Part of a small language model's weights: 2.92M parameters, LayerNorm before each block.
Each number is 500 + 40 x the weight over its row's rms, rounded and kept within 0 to 999. Layers, rows and columns count from 0. Numbers have three digits each. The size before them is the row's rms in percent of the matrix's.

# layer 8 MLP down (transposed), 512x128, rms 0.144, rows 336-511, columns 0-31
097:478492430538576462488540480473491535568485511523428437538508537567499546545537528462513500566580
104:564524486509508517574480491482430469555513525546521457516461612482454488443475483471530594489530
111:498511497591497480468433471457514497463498519487483451485461528480531518467561532554481474530517
087:545491539532539527493506497495527525595552496519496452510501490477559515436478488509521456461461
097:503498527566461543517502484435534434495452479473486579485456566500507436530577455526446588489539
113:492530496493452526479379460533455494558512498508538508501608451523474484555527538436508529462493
100:498528485450472535459547467483559518489483522558499437461475472467522518461490483487450486437432
109:460462541470501533555502421513544472485466478504505404461470469554516552538504555465522536523485
097:534434482518497502496482458463556511477475496483570525420542548475439458523485556504465505432479
092:541452546478400514491522476538486495526475626541506488453501490546469474524541496527495510554500
098:491469489458538527545504546524487528493497472509574476519450540497485618460413527523484398515533
103:500553547455513507482510525506546415519480468448512482491518506452385432521522491477533476481455
095:486455533479518512521493567621527509426468536503479525475459475469502555550562495528473519460492
107:488489535514448557434500538497451473513559467507407525522493503518489456485449547472547528527541
094:463418553488554515502558501448471451481572491471496532534473455478507474512490504427553486538475
122:453488473511486514417572546562535486528553546505413552473520510517537517457522432578452430513437
108:522492510547473519528446513560523498531472488481522483418527439581498489471563474533506498567459
102:463501496563497555477453483568546528457524584506496510488518495505472513504550548535503517488537
091:466559491495568518541449521576445556503502517503478434503510509498558458486484433443477460399526
102:475481508522475419425514485504496534478474460532532485559540501546486467455526502482537468404525
106:509441531509551494475481466525446524548489491433531508521546496538518517519494531474489591514515
090:484496480473456531483483506444520421521519522576548470527537520505504544516474511555417490531500
086:511505431495486525559531531443474515456475469492480435496451576533521510507512523587505444500504
114:465496491504535513555491532560501460423485513521383481498455513505495516437466516505479556496553
103:603533417563505500432464524510476549461505502483464508512504470518526504525441489492488562566532
095:483498446550469436499508464573503570613558490542518492546471554437543479548514488477487501553531
098:539505531565506467479447463436527500526512491473458500496493529549442530498482591516536466458420
103:511464503477429507483500517469581418490511428495494498472554484584494546542473470513476408487417
110:512505482548472490463437479484554504543555516486541508562518462589480472496497510504502464548459
100:526524538467551590496511577613447526488524523453461537534454529474551526513371480555502546526541
088:523493522521534461569514458456531438526557537525501565512500440502433510554510515467496499466482
107:507528472468542533467455559453492556529443431511605487520559523485557529459536526498518506472588
105:456508551445472536550530496457506542489552490563547526575513454483535538495499503573560541511469
096:453507574512451470463551504528472498543526542526518497477528532593484584431491470566451444485462
085:467500475485500460478527506494449507438528481483466468533556499456534514464462461463513448521502
100:508454434516465498518542567466529487504536516467485510470438526523508543433527514527473501508471
103:489546602519530512492443515508477486483490476485505556449477489531551566508496493508552448564482
106:511437530503531544447454441571534529502496549487509534447453502511566456433468443533480475512500
084:536524502545440486481469534448505592456498474560484517491490474477475477464475422510494518545555
087:497491440565575456428514602541499511515448418552558434464537523490509437499529519552521482542499
098:494475481436531522473500552519509500508435491535514495541462435475434439499486570502535524492574
093:504421529470543475527504479470521465464535532538502511577482517574529502473434455464531462504475
081:515458418510483470439416439450515462482516460442531524481439507497507554480491495562519554536499
092:544465526542488457465517511497503600511571469591524461494572457514476559511501504467521541458535
106:526474521548510517440515523458447445522509435484484553519506481507554534528537574483457512484438
095:585508446487479499561536447499475516522515504418464504441452469483513542588456445534447529481532
114:521510508471514515540472512543549495506504525523470614519427480463505534473493576443539504481561
087:544488450469469596533477485460544461500522467535485510433471497546486504461499519491532445536442
095:508486446522506486440576552521482487409546524426515506562520512499439529499460493481490566567537
101:474513415511527473430503484555471569432520536447541530445474569440467438484475489438505492493485
089:566494502505507463529497528487454495520483498502469485532529509523537511430498518486452543431490
096:517472456513538577491489565514512492491533510470521470570453476461511558496495376492493502542494
098:519520538507546613516535456527519479517543493543523492536551474480456479562498491552516508559492
107:531497432500540518512500539549557565484434517414502514489481489534562497496514522515524494553523
119:527553469507467479447587512506474469488563466537469494507477509550434525421470443515538528510519
105:484578499502519552467536538487521478569484451539548413487536477478514503455575442534467489500501
096:509552532556505515499429523440497491456496519537424483527497469418492448440470470467547573504492
091:491516480454483524551448494421520477576525484557527444507564460475562502433528494510499483456542
115:549470432489469489456507537466431498469445504575504482534626481576463505509476482531449480488473
096:515526510546457454563449541495525517486485520475543516500482531515478545517437546544478433501502
083:535535499513472532524491477480516490474569456511500442506553540493513562481519465499447563496504
115:492483463497455563514491531491528515499476502560465443510476489599531514450518488610543513490498
103:492465522516558472553496472482532438479502538461493540537471566471517533519548506523495480514502
103:473485515538521500487513453456512460524523520519483519480510518485578544471454527453543542450513
104:489487618524473517517487556541449501542485448472489430423455522550510460500453482546512490558537
107:532518521461526463493537466574532471469503484550545486519417478506516468500531476515482504446470
096:466504482455474511483545453500493449532506553474526508498540550539499532561417436496500490522523
094:532513484513471465472478490472471518499498476532508476570465447482525462495512472534501548584453
087:487524486484562416507506471470492477497515515459566571381502508505519446462511545493586485540507
097:472590476504445427478487543446500491433488513533552508504545461518531527507425436522535512482514
093:530518502486430480444527505536534493461475478555483459520607469549478515482439537559514502542456
082:536469445535492501547490450530523541503499496521475489439550458477510452516467478512538471508490
120:544545535506373539504511429548462440531561540422498499534444494492479483481478461500503462527483
127:549537447468509503434492442561542508547518452530453477519544478579466478509492504476456466494514
081:488564438432408523524503527549531468496515553469481472513533518506454520510468555457442427527495
089:458534504485480485427561457528521461430431436489486498561522516495486473458487558463467477513494
108:492595473504460537495582536554565437493510467466497453468469556521461463492470442513455424529577
093:472498456476444440558477482515518534478390549510440516489546505476528556448543500562503505495499
090:502514452502478495601415475476555548416480536537540476522519528456435514469419527495534566484547
108:468486433477581457462433463499504534505569475511490537408487551461479535557515459514434472585493
103:501469518438569543492446493507469503479431524489536509444502488407524481505507564505410469561531
111:534492578519482568591439457442564521449428539483504512506466468457512468539573507457464451579511
093:497539475494475417541529491539523514533510543448465483492480504495456457441472495541548468484525
102:547488512471551478556435536580479469476551506443515482555445488555543555548450421520538433489471
107:489562585510494524398531480483531513528514500523468518460509446411460480480501544493506494504529
092:474558513469510531508588606468520501517515488522517526421568474528488542516541455519457466511502
114:498501445494533465456538511517471566524545422489531423514483456531374564499468504504511534534499
123:530466435476529469575506560438432493566553497510488439452490530524522525465423540531458485463517
113:501435477402493569528499498479527538505477504542539524423411392386473563538536515503516461508491
119:448455519457510513488430478456590456480525465556477441541471526547527553531577534440557490541499
092:520551475510511479571453526506560499535432443473505525530570519460490530506443490508519441528501
108:475462505483516513475435521454603527527455482504512562456507496474444493483430500509522484540548
100:493475492512550510542493501434532499465542425447495495486471549519475545507516478532557538545482
105:503473436555512567471565540484477558475568476576526578520405525436471546493521514411473463551536
097:526512546502567501468512505557472496534473519433507486441475488555550517453516556492505386554500
087:425481509431435472465533490562440511497518487543523521521514509514550499402415551519517466538538
114:508511491527411486504520573559485462500501530410465431471515479516486533534482518565473515567488
102:539508451485477462498576526504499449587554514516515562466550494531526483456443513499551541461480
092:525464543443491560529491510471498508465496448511530440527487515533486565501503552510468411439395
097:450562528479444463502513438447600550530479491532626439510485539549516520569490529528526518520466
094:467486569532478474475481538514548491500510468576560537552562527516494477503569560528476501461488
093:528588478469446471504445426541487449516544529534455467531537508566506485468491503542526464495535
087:525561500535553508466499485497559575543563505508542565536474587463487522509514532495517466480543
109:536513566512543491551502470503515549474479383509539522536538487480532476512532522454569538473496
100:518484561493488514560542558537401555527483460508559561500558537510510495459508484518552539499573
095:492566527551562468516555497520524483464466522531533511559457563521438440516539481456467471488446
086:511412475455491524519451414477500491486606523513540476551435484487511522496438509494489511487467
100:457627538516579460485531472539505452443518463507514514419420514434512562500549512522533497473499
094:542569598516484499483480491526577465483493500482527521508545444430474451529471499505561526499531
100:542483532431529457543514468502505556547511540484602505464455492495462544546504493603409552453571
116:487438561519506575479520461533448515556500476520564523468476563461528495500486511496437551482528
112:547481483484561526542440566499444477507486557490458468515469502468508498527510558475474512483524
105:517530466495538467446492594515499503428576480499502539520515488530504536542482488580402449491466
097:510555469461495475460616514503557514524461566549560507600458529498506454483455456568489524470519
096:515512515499564491496498516484499507490521471415483518479537533493507488463502502522511501574510
090:523440468504505473481541498527482521526464514554473470450541476441505428465490513452427545462506
099:529453453508467479440457458523464548518524524599502421496540457557510488480479516396446454547475
110:571498469519537526514540583557493471455496538432480504485465477498468511544451434544462499517494
101:542493490425532535498413550547533529450526427501567410518513455572419487526514475505448579498465
105:524457481512442469514527432520535510435602509417457457536508481496501496481503454531500540607501
097:520504473470507475485473536451485540545524481541515479479507543522538529520404499507480520525509
112:474542528525470477473432477553502459526502450520481426505516449518514519458524531423502448529484
094:558458480495520550485423525367459494483484495462523532521522440483460531443427434509524491469544
096:553539458536572491563460525493546535524563493499502528529545471478492544537529520490481467495492
095:534496476509551526499462485552522496543459515498541489524406491459442507457537511515444495546467
117:490438523518513534558487526470420427487525505487529511463502466598514557517447449484427534442512
090:506547414545541475523457466534438519432489553499491498499553433486509499529477561501450499533490
098:476516544458456522430494551434446502439474474539513534443533474445541536509519421433523448533576
104:460489536553525464433570571539473502438445460473409551513421522491539464556460499485468458484528
096:496561542475495554486462503548538548562471448494500455449565482412494519466502499541507518506455
098:475510457556421551557502513465498430514524489492491531520475500509474510497527500487562492505456
103:490453490521455567475440417506497566469472464503605480531532474502476494416549517455513461466476
095:476498533510434494480437494453461484477543552517515523589529594509486562482511482437489470454523
101:444510488470502442476559457430469529539495487478483524433572496497471454497450469518493539588458
103:511542496554480454412485552471468574540482524518555484529499550497500533467509505486545537436515
118:521512473537517522514464391480433497509557508545519458432429469522509516489553456494512476559523
108:493486427559588487517573509506414491547554441502574540487533475482497468490514516487538529545470
098:562493585519487399494536458453521500450535461542458484486522489550413467478533493519461463520458
109:500462470519480456510452526501516455429447556504467471465471491528533477465460508538562510509508
096:516541577491442529459529488509532550490422447551485488532488488520467473478498472433502485480523
097:533518508503544453453492466494509464487499558474539431469488546508514456516451481603457539504535
102:572444490523581473429550591456462461534484475633511518484487571489570443445457447471455479469539
097:456462496498552535514535532534452459454559513466382555462535515512497463464532492500514544518364
092:510552526528547494557464512591481563450596431466509569490509510514532480455519490496512470471495
092:467456463519530480555547534467491537477510496475517518563449530549488458488543479505500501564506
107:418496491490494511522499445562467498494585491513532499482498530445491453552540483506515507592485
103:500493536501484444553547469494515521498483516437473490494445463529492511615568523569488505477594
115:468571480550593460526445464552452534462547516527469578518530543481498445468426515489489523495557
107:449511514556517514471515502505484505572563487468502524495480485522513500527568539502505597482453
094:490522485466522528500507464527492490502473513502504513469600428440454547496440531532460500563500
094:536515541505557433542527497559473477443514469409477474491483395526554488462462476493413529463483
102:447499518579505484508425577536451490487483577471521528506519517532476535472539571582499474436472
102:509472522465434519511509506398515551468483506458538484463477524543545417481500448507439476496438
085:490509469490505541491520512501536479468538540475476461429482537481519567533503468563466432544530
090:530468462393486457526514516408507514517490504494556476437560481500513524513494511475512505523586
102:468509518481492455429438528523456579443504512460440510488480492502454496503489493506523597489518
098:555545436494401480474552456511499509498498474455437585493442482418493523544431530540495579537535
091:542447545534491444456552543425420489529541571426504540451501502588506519519514481508471527505504
105:511514476476473427547419485519482544489489491513493460431463503435437465503498516559461513506565
083:522498512481503456498494491489486502450541463515494486445539544449491541498568488495463510492426
099:477424426472521508468478465488509571520523543557467548520542488464473382506428508499549490481496
104:473501519529474464516479497527592499458501527522551472538496543446451497537536564554540540480451
098:524466605473456479467520476512565438458492451527488402527472536587489469434519519425519516510478
078:496446458522500443499484494528463527528473492471443572502477519486558538536455489564488512536590
099:520525480454499532499454436604495524442427434566526445571483512473497505520546481456484537533473
086:500431486488432560560559512588474524528489505469524500503452524531519439596493463407477553496491
093:454538514511461481520529558524435535512558540415540549491479479567458453498520466468557521501532
104:474573479486534443491495474561531526464495532576454457472579475551538492485512508531488485464594
099:476501549484455516450481507547498530463501482530457540603450524540529491478526444500545480521520
100:468431501514558459499471527482524473508526464507435515435558521499516536492503508524511476499534
094:511476523495551488476521504464570539479464556419537484507502436519529489504465447449497578453458
095:525454442481490523465465541415457491514462484456486485524527475493515439538468517469503440546466
107:521479505524500508458461490505506450505470546436468519514532464555513494506519418485482562528511
089:545525504480526479544441500478517574437554445486479500463479528435506523469429531503540457510505
104:570485496479479530498469538490567554504461451504577480484525508475499500497516520454450560501517
113:495471449547513559389545495540544536473558484462519483485519445454424493454483492535529500514465
# layer 8 MLP up, 512x128, rms 0.14, rows 337-511, columns 0-31
094:464531460418498490495465516466469528509451509513555497442441554512527430522467537452485520508464
103:524500495534499499529492482379482550512529444504511472507475450453443509541490537472530490441464
113:468408500482497466556580498512544491487516512552553554515526592521481517510463549470566532517506
098:502521498440485449511448545561491478538499499596495517446483484595592527518540477399523510495468
109:491501449491515524486515520499469525497518447402585547550540419494535610536472493478523569499515
097:450559541478449550504452524512421525503560422498565518446539443544514499463546473503448533503501
098:484511544537548522536419534520426529465517488483460602489481421531500488546554485395420464551456
098:532524476444531455442423501512466453486558533481547592549491450502504537504532476581525502545599
094:591528490470557507538498512453509505515492411461508552572503501511476550494472489478527488465514
094:450504492441449485603506475478516506507446495530509577486537509499578477501524529530498511558543
104:467471589520573479527497526415520518509479506579397483426476505494508573546539519472516478514473
102:491545546442491518536503429432456506518493481573492438540452461523505514459563536430537475476542
102:484522470543441457484588499481489521546442502540510524475462457412529530514499473510524461550563
106:449471459517488477472430516498578453477462495548556515395446540518524409494522549497533580415439
112:464567472542535514511500535555597526460520490445504501501507544412494438493612470469507519514471
104:510519587507563554556475566436452471506515497508510540545487472465460551484494414526471528505492
103:504417469458499498498496534493494595436541479458488466475548487526466527455477507468492484499503
100:574524549563485522473520477502538502492524583468500523517527465533449555486546503513603483529439
099:445457524499575498486426483521465501491439516518420559515495529562527511509568490513523511478448
106:500460485491550474539562549422469475495502536513475483458481542542480510524459433509507497505542
098:525535517475493469513576509517508566376450530449488494497509534535435469404478444382512529465470
097:499464462573511535557524495486549494440506494522571489486558465472514550522518440479539533475485
101:520491544512515474529495520470437529429465523493522511508505421502515578501467539550491505496472
115:499481479540441446443517595458521525464533517513490539398568469490469490548516550502608554539519
089:540528480535559481533507500538458507552557397408499508440581586481472495502530475460496507489515
096:524601499481491476578455459498470479513500525486420504535485525512433499512500517401531465412520
103:542540528515477474471501514557479439511503493517558541500482471507546541561453484483499559440426
100:480509462544565526467571520450514549453466497498507449460522476597573517472454528419469569515452
098:561553462536518469499437469557445559524459522537497542486492436441477462472468444460548501470480
093:492483519506485566467516485433490488471490505506554471530515456454512544576478455551520573492491
103:521439533521578478488526603425433522519533527561529519562486487449605487515492428495438487503489
101:551518580470436459501475469463538527513475449423522531464484508480557580382472523477479460457479
098:525400517530510525509506480536440481480508591536469471486543503551503492498507486515470503484458
104:515511441443507535536439476538533469455549502540493479536503509488528508543499513514451514496439
099:488549529493437562556452516543527513500452442509480564597524513533549484514483496489481572549448
097:524530489485427519522548495497482556465534496496488440519497546477436523430439536433561490446494
112:526483513538508505504545531513478510498555531475511559485460517482618556495427548508432478481595
090:541511436480561463571508450493505483472507477553529450535443510510445523570498498492458452390496
099:509541510461521519538469495499479509530605521478526521506553532498429557502461488478552509538529
101:511563459573454529577508413450534443515508475456499487546481528527575555513540507511477454562401
092:507495461576503590473502502549498504527482521508543523480489518477595421504477504519530501473489
093:538515498504557509484526539547461487521506498559482492478483472529493515531533495498558429471541
105:499495533398558506501555475502541504413447474496557505454519499545505440455504511555454504530463
107:475465482580585445530407482496461510462504460531518458518477460476428427598461511500589462478505
107:525536455559475541483520494492488497446551574503606491559483462483575460486533511467519513535489
109:569518487588547523538474439534475455516466478554484479493567469548463533521521484530529512492521
099:474494504468480551468501548539506490515544438456495530432511473520511460465528494496425504458511
100:538549510564566538486569491589521472525439482420508485559487457486535408555545520588542496462508
105:447551490498594596527502520484526491511507539466517520429530524449578511525463459479527523506473
101:516566459490445495486490479535465525498511453476518558439499477486417490519458457485486512443542
095:511551447470477465507543444494585424549560499450487502493585562468531475550496501534501515444586
095:497454474405533493478515543461439526560526577484443527392476508523497574529508473501461546442490
106:539476471514552467534493478499453486449550500532517445493468525458465531483482511457437566538452
111:545506466494488418525451466500511513447482514463475582545461529521487459498558522441486479524493
098:501491465500556569490548496498499508514541509509569521439488484530474470461536478496493443477503
098:488507526487497538493477416510483510509486496526524507490471528472478486508569497542530544494578
098:433570486440429514485518479507468450474387473477474522503464478462567582495422486571434545464448
106:510490523472509506491531538544532451509573495596527494568510518526458517479503496471487467511512
095:528531484436473558488492461508496556461507422545489471491507499538518533542480510464546488439461
089:566523478563453496469530486472493579473488484494393461522518522453515458489500523486559510523434
101:532480509495487494486464516517490499541533447456494565492488410419495493520577485502499478497475
095:481516535569574542446582511468520443490442479471458477534484547555538487535515461468476524554446
109:495473412543506550460385463516519480452505567502550524433487475490498515544542429459492523466442
096:468510456503498449451517567522498490485463430509542497507436497435507448504471545458530498514465
093:509501471489464453538427444435525541517468498496494500495426554449528431474511492471562431493486
087:466517376469473495467470458505458451493550494518498467477475459554517463541494407500495538456479
098:573486438563444565513482452512509461431481502473550538460495516430449501514458491573475522507494
087:506504497553550464564500566514429533541482494530458512546483488553449471466473530492493536543422
101:467554446484479529470465437534462482496430486531498493502495543554450544503520494584504530577481
097:507474476434474480539455492495471458535468560485551485473622521503517488478611458531546498599464
109:447470538461538527466512515500462464465590518534532579497484415546472514494487483461492545480401
104:567537501538400424468502503544464531492469532434539499506524503499518471512512510564506505481490
115:483517466525496527546484426508499532535485477520555519478386489472518519547529461501528529417529
091:399423550546545483515496499465529511472463453486492531476436502493542488472556538521540526481519
090:476548471479521463520499553469564456496493573478504431465523548493546424593518572485505468480561
102:522436528521621455520530530453540516397476485505541508493489506497460416521487533520465503467495
089:518536484547422509438431489492474523494490458518448512531533517593518535506490518464478413486519
098:560461508516527504543505442484499553478449588432494495507546481510536500456478449463539483554489
115:484420540452488502565446443498565506441512520478466569472492483600459550523510480525504478500513
103:474489578476524498543536537513485519512457576542482448449528487513549508507500469524478442522458
106:479581516482477517570491487474563436486453472458508479436467503507516432572514450530524555487531
099:509470515483543523526480569518435437466518489530487520478584468502498464505606495477494524493497
109:549522517437424458468466539539476493426554470523604501524538521481497497584508528523485524449438
102:549495495503507476530532523479569491478529538447558538392475415503511526556446502506501491463512
103:481497517481501447532485517458512462454506407461449499462506490528469547490523446523562376499485
103:552435417573512470491524586446485519494519499467488524579500470440491525536582421421463493451460
113:455551415485552509532486519448510533479531474517555478461519495562513494505470506577501522484479
107:532469527503533496534497525450496540525534511401492565557535582464578554460464499483523523516488
110:518495466585399418534424537427558479483505533541496534449516447456468528477559491549532487451474
099:528552500464502463565573433458443492563495478513502558508496489574471439519489556500483444520523
102:482397412445576513574510452522566490501497547494514591466408425518502435475516609496467482495531
096:513491555520479472553558519503565452493523567521495543497561524478493469511494510535492508472484
098:515508430500541523547498484487507517434529505508491560554468435535490535527434476465480487564444
094:460509421506454503569478480468493464527523478546445580514485400567495473526544466471561572516558
099:520569506477568588492471503490479403528521575578488549487535484492483468535521519440503453500434
103:528478499481519458401527536490437483499518474511516484489460500511515524560462533551450450500522
100:433476510539512415453588563517481519504476510487430528462475528530541503506457484489559497454523
096:500479527511551519555450568524517446441443486462497536479430541484450528454537460539545519473514
098:468530516543482428528559518469543513482454537561493565522526480496536501494441503552466556485477
099:529499475473561454540461498490495465443422518537520445431542499472560476568539475428621500457457
091:398503541528520569573545508509536469480477528473472557501540441457510519491476486406529517512547
100:535511458462494508448565432568506524449505479549462539587581472480541589511529477562487530449484
099:556460561560548451514505472534532473485527520444431538479457511534536517520506500535470492474572
110:484397496542555452528500487509573456512564517517553525543481426470482497539449500478481420475508
102:533546558550564513499533472468423542496520489528627408453513483467548481519527458516467514452545
104:522549481471495512507482485528497522431469415558497457530527509534561481486551487488517540511475
094:572489519480454533503471582468467577453462463427535511401529459499507555541479513504491454563501
099:465506482511495543502456481496504601493463581437575562462526544496481553581498482524529464552473
102:512474576486547463526484500487429513461450593526540500519494531526495468529512444401480469503456
103:492521509494492461534436517461487478445524450506523454452495427523484557482502576492559466479489
103:541478494500542487488497473448486494524459565428532538535502536513516435428446507487500487531499
099:580583521478479509597513504526503411469412461541566497483494540536456487436495428460474486520499
092:492542513527529515470466525460457496488529493527544484484468509509528515459429498420507442502516
096:445517445517497487527445480486453473444526522521540529543477540481491436542458572489505529469425
104:529478466537525487481478513491509519531465524548503515463483544495509566460527510503422543512490
099:491522403445551511553458517477484451460540536503491457430508459475515492505438503525472456424536
109:507484558481518522517507456446456508495579529575468472444477495533486470471533431457473464518479
102:541440534506409521508424559518499516483516524471553438485583477465594473519521513521555500520407
106:585488479492410513476534489534408558555475550506468522457582477541494461521531537452495526556507
111:474561415492495463467505446481468453523534492568498480578553510459530536501494442506461522484547
106:497528517441530519495462558414490469489567478541502504488520558527468477489530529491502538504402
100:473512458564536622556460542461512464549592569451467550489497516481562444496495555441463523448507
100:557478416544526497542524518471554481429431460574457532513514527490519438514527523477497559548475
097:508495435467526545464514488536507461466524462563533558462465550493536515489463508538546531515543
098:538465568506540433485490535534433442471460524556500452551523497565424473505540438538464478433534
089:506492515588544504476515465445422469540474471518438582558454512575506531412539496477511481484441
107:475479539524494482547485503478526535470530464496496557492621475481565598498499508547495564462542
099:419524457505448486477542533521496529476530488435501490488509514494531525564513542492508474526486
103:486461502503428479481472476470523448469484488497466543548481580534485613496552509496457512512513
095:554458481498475506557527540482474541563565518505573472509555437548484453559472547410516433453407
100:569479523506515521504525517552526522517492596439485522524516456569542539582505542475480536504452
093:429525526510570562523406547532530464448542496521499483591524535522514503531502533470471461504486
109:522498544426560541522487486428482463485509538536512506463534461439462502449456498506448477528444
106:541467471477473469527506450588524463522451469457581419443474543425523482569540584476537531468474
111:429549503491390516574480497553523508491542516548456503412537508501461489469562488471501526446458
113:507532432501458516481527464503579479482449541497505546512540502526499510464599445469476527431578
099:464542440528593571534496487522439525534497539517410520512518561521561505477422432579554601470543
100:433471510520491452551538421462502543469499598454574484535523451523453515528473437489482543463490
103:478426485506530485546521499576516550476485426486551509514510456495519483543532490421464491481493
099:497521476551533587530555465519469514440535459488493549503510431514507531511570499426528547490530
092:541439495533494458554454489477488469539426450488562539532508547530573516557479488512514553558491
099:517477549541521495513543556504435528406484450441514471471487494535408484505446467559532515406519
094:434469477463469548503477447476481530534444521429535523479548508512486502504493502437511491464545
089:445502466474467508443468497481451441485520490447556479521521510494487462551469523450432499531503
102:493473457447402491489508536440479550505460545481510495507527475520465433545564539551506473511443
095:548473565470536550492512501428510448482428493506500627542400543517567521500431527500515513557553
104:483529481478591524508509523501555471477442498491482537467481443516520513481607460459502516457567
098:531590549493489456528513494505538546502527528490468569535502473490501456506481572516502551537507
099:509502520522455495524503535498538447534458496437458492455510431575577473501519445468511561443550
106:531456434480476509503495535506581439491442459550539520508436541544470574550523445572511535588478
102:514548451551564531563479496482476551521464494474573484464565505507440494506449514483437499455463
115:565543551517517504500511487523501480498524577453479467519449516515585530437485492567514527455523
094:583522567509576469509549457526531531460491467504493500456493502535509568546550470475447489506376
094:478440502457545513507532440501495498570522471477524563471455527531484453492522507521404519484589
103:520508444532514544516532459524513451510501449508568561506533457515480454509437529470540562478489
097:486434485602487498516448546493528418439577504519518518453476482537507463449518513497565502514545
100:474484447607433499579488408526493493466514435508525590499481501499484559515529508505450503527507
093:533485506510509517521482502490495532434540548530523509504518494550459506437509501457445490550480
092:583505467473477546456468441527497486475490501413442541512494483501514453530504544549583476511511
104:539532526492494460594513562477465527572510497521505477510514540561480458558486467497523533490473
098:468485527509444543509464466520422458494490502444436519525554465520550546492500515487547591452480
095:514418523441523521462570545531468520460491557476540529499466571483538586468512439457561512553492
100:468443503530452512492511488521508484484453496472531505513442446511510428507520477466541549579398
099:478576518505505482448531491548486524441453458508493468483483470454528542464559520509524390497504
082:454494483513560527479416453511541521417503463511465493413515553430413525472437535502469516484534
093:498445466488471510517555495500499545529484471476531506474435414489585425559490407495467531508547
102:538461468532440510557526450513520514499470516517516443510524503505536520458523509505493466414474
091:439447462457453464527531563505502493548437523524498546520452403527510555449476464514491478554516
093:521519520566560444539556497433480521494529570404550507526511489498493446451496445425502549488536
104:517514464561478511491455488454452469484464480526486500501473441457463541471564562488504462566510
099:492515562441496480493481452468476454478525503460458479479476483566452604574516488470425542494550
109:474448391528518496496501534523481517459563468530454540518564422482434489465464489465504475493475
097:532554519443413501553455492520469448555432509528540437393534479465504502546476424480482519497514
099:447471454573556468540510498499471468445500492537460525544530560424512478537532537480535523540417
108:463517427517526454507524511539584429459473508503505475471395490536546565464494491507512510576521